Part of a small language model's weights.
Architecture: LayerNorm before each block, biases, tied embeddings.
Each number is 128 + 32 x the weight over its row's rms, rounded and kept within 0 to 255. Layers, rows and columns count from 0. The size above them is the row's rms in percent of the matrix's.

# layer 2 MLP down, 160x640, rms 0.062, rows 135-159, columns 384-511
size [112  92 100  97 104  97 104 101  96 105 112 102  99 100  96 101 100 104  98 104 101 103 103 100  99]
[[133 114  78 142 154 154 133 156 113 101 100 183 119 117 131 164 136 173 140 104 121  96 125 137 111 115 204 102 161  93  99 135  78 136 122 147 141  92 127 111 169 117 107 141 105 143  54 179 130 187 145  78 137 146 106 187 148 135 168 167 115 109 150 121 134 150  80 124  97 151 145 134 126 128 130 168  93  92 114 129 117  93 134 106 146 134 133 191 194 113 121 136 124 167 121 124 127 149 165 120 157 135 120 167 193 117 177 110 124 123  90  95 147 135 124 186  94 166 105 216 119  46 200  94 163  93 118 156]
 [170  87 104 131 173  92 165 140 132 145  99 210 150 150 129  70 114 129 125 166 124  86 170  80 111 179 108 148 124  81 181 140 103 149 164 101 185 114 147 121 151 116 166 106 155 117 183 103  91 110 157 166 100 113 126 142 118 150 142 129 127 120 154 136 159 175 154  99 147  76  78 140 140 133 114 112 133  81 114 122 128 120 162 104 131 112 149  79 115 113  89  83 154 120  89 144 115 131 123 117 151 126 113 169 106  47 150 162  58 102 112  92 160 128 163 183 123 116 102 116 190 132 137 106 139 102 158  91]
 [145 135 133 184 124 149 119 146 170 115 142 121 117 145 119 122 116 109 104  95 105 167  96 104 143 168  90  63  77 146 154 103 123 125 164 135 119 141 117 170  52 102 135 190  92 124 197 143 130 133  58 162 114 120 168 133 137 131 112 114 158 109 131 163  96  48 125 141 174 139 139 127  90 125 138 139 132 109 145 195 155 128 163 120 116 115 111 127 105 165 126 101 105 137 117 109 115 115 107  96 160 117  77 108  99 104  83 119 111 207  90 107  45 164 165 159 106 129  64  87 144 107 121 136 161 136 108 141]
 [189 133 128 115 138 145 166 150 116 113 127  62 133  39 130 109 170 168 139  97 146 172 136 170 141  83 132 100 156 144 148 139 136 162 117 163 139 119 102 155  88 194 140  73 249 123 125 183 137 141 152 221 135 113  80 101 101 121 103 101  95 133  86 111 115  94 138 130 146  98 174  89 130 135  66 125 156 117 107 157 152 124 128 104 107  81 125 109  99 122 154 121 162 146 114 136 135 163 105 194 117 157  92  94 122 131 192 133 156 141  82 120 121  99 152 118  98 137 125 115 139 107 201  58 143 169 130 114]
 [145 100 167 123 109 128 121 179 122  49 192  93 121 125  80 110 150  57 123 186 156 125 159 117  66 177 133 146 113 101 145 205  69  79 151 121 118 109 128 135 150  99 144 108 128  96 143 119 109 151  57 150 136 190 120 136 129 155 106 117 149 116 126 120 141 188  95 131 138 148  52 129 101 178 115 106 139 132 175  90 162 111 122 148 135  93 122 139 210 117 152 143 147 145 129 130 157 119 135 108 124 114 110 158 112 186 115 145 213  85 149 138  98 115 107 188  43 123 124 133 166 144 119 145  97 123 118 130]
 [187 119  75 115 122  98 159 159 146 118 132  82 148 150 104 123 163 133 152  80 177 122  82 101 122 121 129 105 150 148 120  92 165 117 131  88 103 113 118  67  78 104 134 138  66 176 150 144  80 108  66  53 109 176 140 163 144 156 163 133 179 138 143 145 153 158 137 142 131 143 100 103 129 192 132 149 117  83 148  75 133 163 154 167 180 165 116  88 165 123 120 126 150 131 146 140 121 185 105 141 117  89 171 138 109 142 167 123  77 147 186 129 164 160 164 175 150 118 117 128 100 162 100  99 139 123 125 146]
 [133 141  59 121 145 160 145  78 130 158 185  88 108 162 135 119  95 121 157 148  58 144 119 121  83 162 144  79 111 152 115 164 121 184 150 101 127 128  98 160 166  94 116 122 126 111  98 119  84 145 129 191 131 116 129 130 136 152 178 128 187 165  96 211 118 142 104 206 112 139 198 134 150 108 101 101 129 123 132 116 136  82 100  74 116 140 169 179 203  93 119 133 137 141 103  51 141 148 137  84 128 135 171 194 119 137 133 135 179 110 134 122  84  94  83 126 103 134 131 191  94 144 122 157 119 128  94 171]
 [110 142 110 125  60  92 135 114 143 132 116  55 101 128  81 104 177 189 167  98 145 186 100  73 161 119  81  61 145 127 123 119 152  94 128 124 129  94 112 133 102 100 152 186 157 112 136 153 181 107  98 110 132 118  99 142 160 154 113  64 121 141  99 109 112 103  61  92 151  73 158 108 122 154 144 178  75  49  98 120 150 178 126 127 136 106 121 137 146 131 170 110 139 109 113 188 173 101 133 134 133 124 166 127 174 131 174  34 135 108 157 137 117  95 179 139 103  99 122 105 101 174 148  90 115 143 131 151]
 [ 78 157 151  54 157 121 161  93  90 190 107 124 141 126 143  95 144 103 119 103 101 108 155 140 134 143 109  38  99  84 136 142 138  86 136 123 100 128 162 121 137 166 147  99 160 102  93 119 190 138 117 104 111 114 132 100  88 115 153  61 136 115 108  51 151  80 154  91 188 122 129 136 109 111 132 154 176 105 141 143 129  95 133  85 123 129 134 144 175 154 148 128 117 167 136 106 152 167 183  86 114 149 125 136 155 129 189 101 120 116 146 164  50 108 113  94 125 110 149  93 146  97 132 115 162 155 145  90]
 [102  86 172 124 155 114  90 145 186 107 115 183 115 149 177 180 132 143  92 100 159 148 168 142 148  90 164 161 106 171 114 128 122 114 119 117 119 134 107 169 124 177 134 110 104 110 154  88 120 161 116 116  65 104 123 150 128 180 109 186 145 126 163  92 115 176 164 105 165 106 133  84 167 105 134 168 237 137 122 156 108 199 137 176 102  88  91 129 140 130 148  84 156 150 115 132 137  78 152  79 156  64 135 142 108 141  35 111 132 155 150 135 157 166 137 115 144 140 135 105 124 145 116 133 103  97  49 171]
 [162 142 159 116 172 138 170  58  63 144 135  84 100 101 109 141 115 126 125  35 161 150  78 175 106  52 102 150 115 172 141 139 103 144 177 135 169 172 128 146 106 169 120  91 182 126 137 130 102  59 176 118 151  91  63 123 159  75 157  83  77 146 111  92  97  68  85 127 174 101 172 153 198 162 131 181 116 138 161  76  59 135 103 120 130 141 113 105  79 140 117  96 161 128 139 194 120 144 192 161 173 124 151 123  98 113  97  76 201  82 143 140 124  50 160  86 149 137 103 168 133 119 103 124 127 116 140 110]
 [153 116 129 156 158  89  81  69 126 113 122 152 119 155 110  78 131 150 124 160  33  98  97 166  58 136 196  93 102 124  99 121 167  80 195  86 125 123  91 129 118  55 126 121  13 113 118 175  81  97 115 154 127  89 131 163 145 130  81 159 101 116 144 164 125 116 176 143 131  98 108 125 155  53 109  80  92  94 133  88 134  74  95  77 153 118  91 184 124 140 138 134 132 155  87 141 151 120  88 131  54 134 163 143 160 125 105 184 104 169 137 135 132 110 133 131 109 153 128 138  74 128  94 142 107 153 107 137]
 [165 117 187  84  80 193 153 105 136 118 164 149 154 115 140 100 168 141 100 134 161 146 111 131 101 112 143  73 112 148  91 147 111 130 164 162 155 133 149  87 119 165 115 104 132 154 109 137 152 121 122  94 121 140 135 114 115  96  93  77 155 126 128 100 156 120 111 122 138  78  90 106 123 114 113 184  85  42  77  90 168 149 128 158  79 134 111 166  93 125 110 132  72 147 111 199 135 161 194 103 156  83 108 173 134 145 105 161 147 104 108 117 114 138 119 104 130  94 145  53  57 166  57  93 110 120 133 136]
 [ 82 154 205 107 101 166 129 171  62 158  65 117 165 159  90 121 117 110 110 139 117  73 102 105 122 175 156 129 168 118 163  86 162 129 100 139 135 103 128 134  88 110 110 140  68  40 133  98 127 136 189 143 154  90 168  89 149  67 109 148 114 113 113 107 137 137 118 130 157  82 124 195 134 122 128 117  99 117  61 123  62 107 102 102 113 153 110 103 234 114 158 115 137 139  91 158 140  80  80 136 127 174 161 122  80 111 149  72 114 145 132 110 161  67  98 119 200 142 138  82 114 165  99  83 183  85 132 157]
 [155 120 156  69  96 159 158 147 144  94 168 152 185 120 165 130 134 159 112 102 109 111 139 120 114 140 138 116 154 201 172 173 126 162 114 160 162  45 102 125  84  77 139 114 115 138 160 163 128  66 101 181 100 116 125 150 136  83 141 165  66 136 132 151 135 106 141 146  58 150  99  76  83  77 113 144 166 142  71 139 205 126 141 124  87 180 140  57  98  96 135 128 133 120 167 107 120 110 126 107 132 159 114 149  97  88 136  90 105 103 166 141 121 134 143 132 131 109 130  97  64 209  86 153 100 186  96  78]
 [170 116 129 158 152  78 146 207 129  84 115 160 119 112 150 156 121 112 143 148 152 134 109 145 116 111 101 117 112 129 161 102 127 162  42  89 127 122 207 116 106 196 139 142 178  89 129 120 117 144  86  67 143 134 133 166 106 114 180 115  87 147 139 101 124 139 140 117 164  71 111 160 104 105 115 155  97 135 157  80 184 151 129  86  65 103 161 123 104 171 145 121  90 112  94 142  99 140 160 113  99 138 127 130 141 131  98 144 131 136 206  90  80  91 121 170 166 128 106  92 152 146 116  82 147 126 199 123]
 [143 110 167 111 161 100  79 114 154 107 127 170 128 106 101  92 113 176 147 115 103 117 202 121 139 106  89 145 121 133 165  84 167 187 118 120 143 190  90 150  79  70 112 130 141 108 141 148 137 176 141 111 142 180 114  98 121 122 132 178 137  67 141 111  93 156 110 167 103 119  63 144  86 135 118 165  84 141 120 108 141 143 181 123 102 119 157 116 150  94 109 119 152 105 131 135 116 137 137  85 131 144 128 138 113 126 131 138  99  84  97 158 120 160  68 107 174 125 108 141  86 136  79 151 103 141 147 111]
 [132  71 156 130 118  99 137 224 124 110 133 199 106 103 147 144 147 101  96 176 136 127 157 171 100 137  89 122 100 115 130 127 172 184 160 124 157 107 141  79 109 144 144 123 151 159 197  73 133 137 170 153 127 157 147 125  35 117  74 191 213 149  90  66 129 168 132  91 105 109  92 143  87 149  97 122 198 101 103  81 151  60 102 134 157 127 107 167  87 101  97  84  94 134 137 136 149  63 157 124 161 142  61 175 157 192 132 101  89 124  79  79 189 135 136 175 198 138 106 201 138 112 147 139 101 130  80 128]
 [138 154  94 175  87 146 131 179 162 137  99  87 122 124 200 115 117 144  46 140  86  85 100 122 122 164 128 193 152 175 195 156 130 164 171  93 137 165 132 123 124 136 121 127 151 189 126 144  73  87 203 100 144 100 106 130 134  99 110  87 111 127 115  84 138 137  96 137 150 131  99 155 124 123 101 133 183 174 133  68  80 138 120 157 134  98  86 122 171 161 173 152 167 177 143 119 143 173  74 143 156 162 123  93 101 181 127 129 130 118  85 157 122 116 137 124  88 131 105 120 121 155 132 111 101  66 125 129]
 [112 158 166 149 101 161 152  91 152 147 128  99 110 175  78 137 118 164 160 146 147  86  98 172 138  94 121 157  65 114  84 160 146  84 169 125 102 126 124 165 132  68 142 109 122 143 133 131 169 179 123 129 143 154 110 118 105 132  97 136 107 130 132  85 120 150 135 111 130 104 161 178 152 114 184  88 175 185 164 102 115 141 145 139  34  97 127 106 114 183 150 131 124  83  92  28 140 124  98 121  95  87 134 107 120 102 181 158 144 165 166 149 208 112  99 129 141 151 172  89 142 184 175 175 157 137 132 145]
 [127  78 129 113 115 146 132 185 200 139 143 121 130  85 139 171 151 144 142 146 183 147 146 179 100 121  90  76 168 155 174 109 160 167  90  85 106 144 143  96  99 146 150 115 121 162 154  66 124 116  99 197 145 161 141 110 127 144 127 137 157 116 193 130 158 179 117 125  45 148  90 195 120 130 101 117 100  70  85 149 114 113 135 113 102 121 108 124 107 140 145  99 113 115 110 135 116  48  83 118 122  92 106 172 123 118 187 168 101  81  96 133 149 149 150 180  73 128 133 134 120 102 127 110  63 154 170 130]
 [ 46 184 208 130 142 126 105 113  89 123 168 104  88 147 181  69 109 144 132 168 119 160 161 111  45  45 164 136 159 139 113 135 127  90 111 131 141 103 114 162  87 148  89 126 141 112 174 127 143 170 132 164 152 144 127 167  21 136 102 128 127 120 126 162 161 162 117 154  84 211 107 151 146 173 110 116 105 144 120 184 195 118 119  80  98 167 152 127 146 134 120 112  67 109 127 133 129 117 111 178  94 111  96 145  74  74 121 117  98 118 112 134 110 151 105 159 174 158 131 184 147  98 106  42  69 136 106 173]
 [115  97 136 128 125 107 115  57  94 113 105 139 102 157  95 148  94 102 136 162 153 121 120 135 175  70 164 132 104  92 130 136 116  82 171 123 139 180  94 122 106 173 163  95  94 135 149 132 119 137  79 135 141 108 151  78 169 167 154 119 117 106 154 162 107 183 182 114  17 160 154 107 127 136 117 100 166 152 187  55 104 102 120 146 123 153 123 131 142 168  93 134  87 136 114 134 120 191 116 157 134 115  47 140 178 179 107 122 124 164 158 162 149 124 149 106 109 101 127 107 153 101 162 180 202 142 127 121]
 [148  79  85 143  71 171 123 112 187  99 120  87 163 119 132  93 108 162 135 151 164 110 148 103  93 161 140  77 114 152 101 136 126 127 155 124 124 163 154 117 130 128 134 174 107 186 100 168 123 149 186 195  87 101 104 130 124 109 137 153 158 141 122  77 178 173  98  90 141 121 103 103 135 134 121 154 172 126 162 203 100 104 158 122 127 131 133 103  65 109 139  77  98 103 179 116 108 110 123 120 138  79 109 133 111 172 148 105 164  88 140 128  71 210 164 127 162 149 121 105 181  71 141  44 157 118 106 106]
 [121 100 139 141 104 143 159 204 122 135 158 175 113 164 107  88 132 116 209  87 153 107 108 111 129 140 107 152 129 109 179 140 199  80 138  91 146 111 173  86 117 155 146  91 120 166 187 116 146 157 195 115 150 178 101 109 139 142 103 150 146 141  85 158 112 130 167 148 170 150 106 122  63  81 123 168 127 134 111 109 122 126  98 226 120 156 120 109 152 193 133  53 123 144 112 173  98 137 109 116 211  96  82 128 108 149 139 118 143 172 138  94 122 150  77 137 148 168 160 175 128 131 194 111  83 136 120 161]]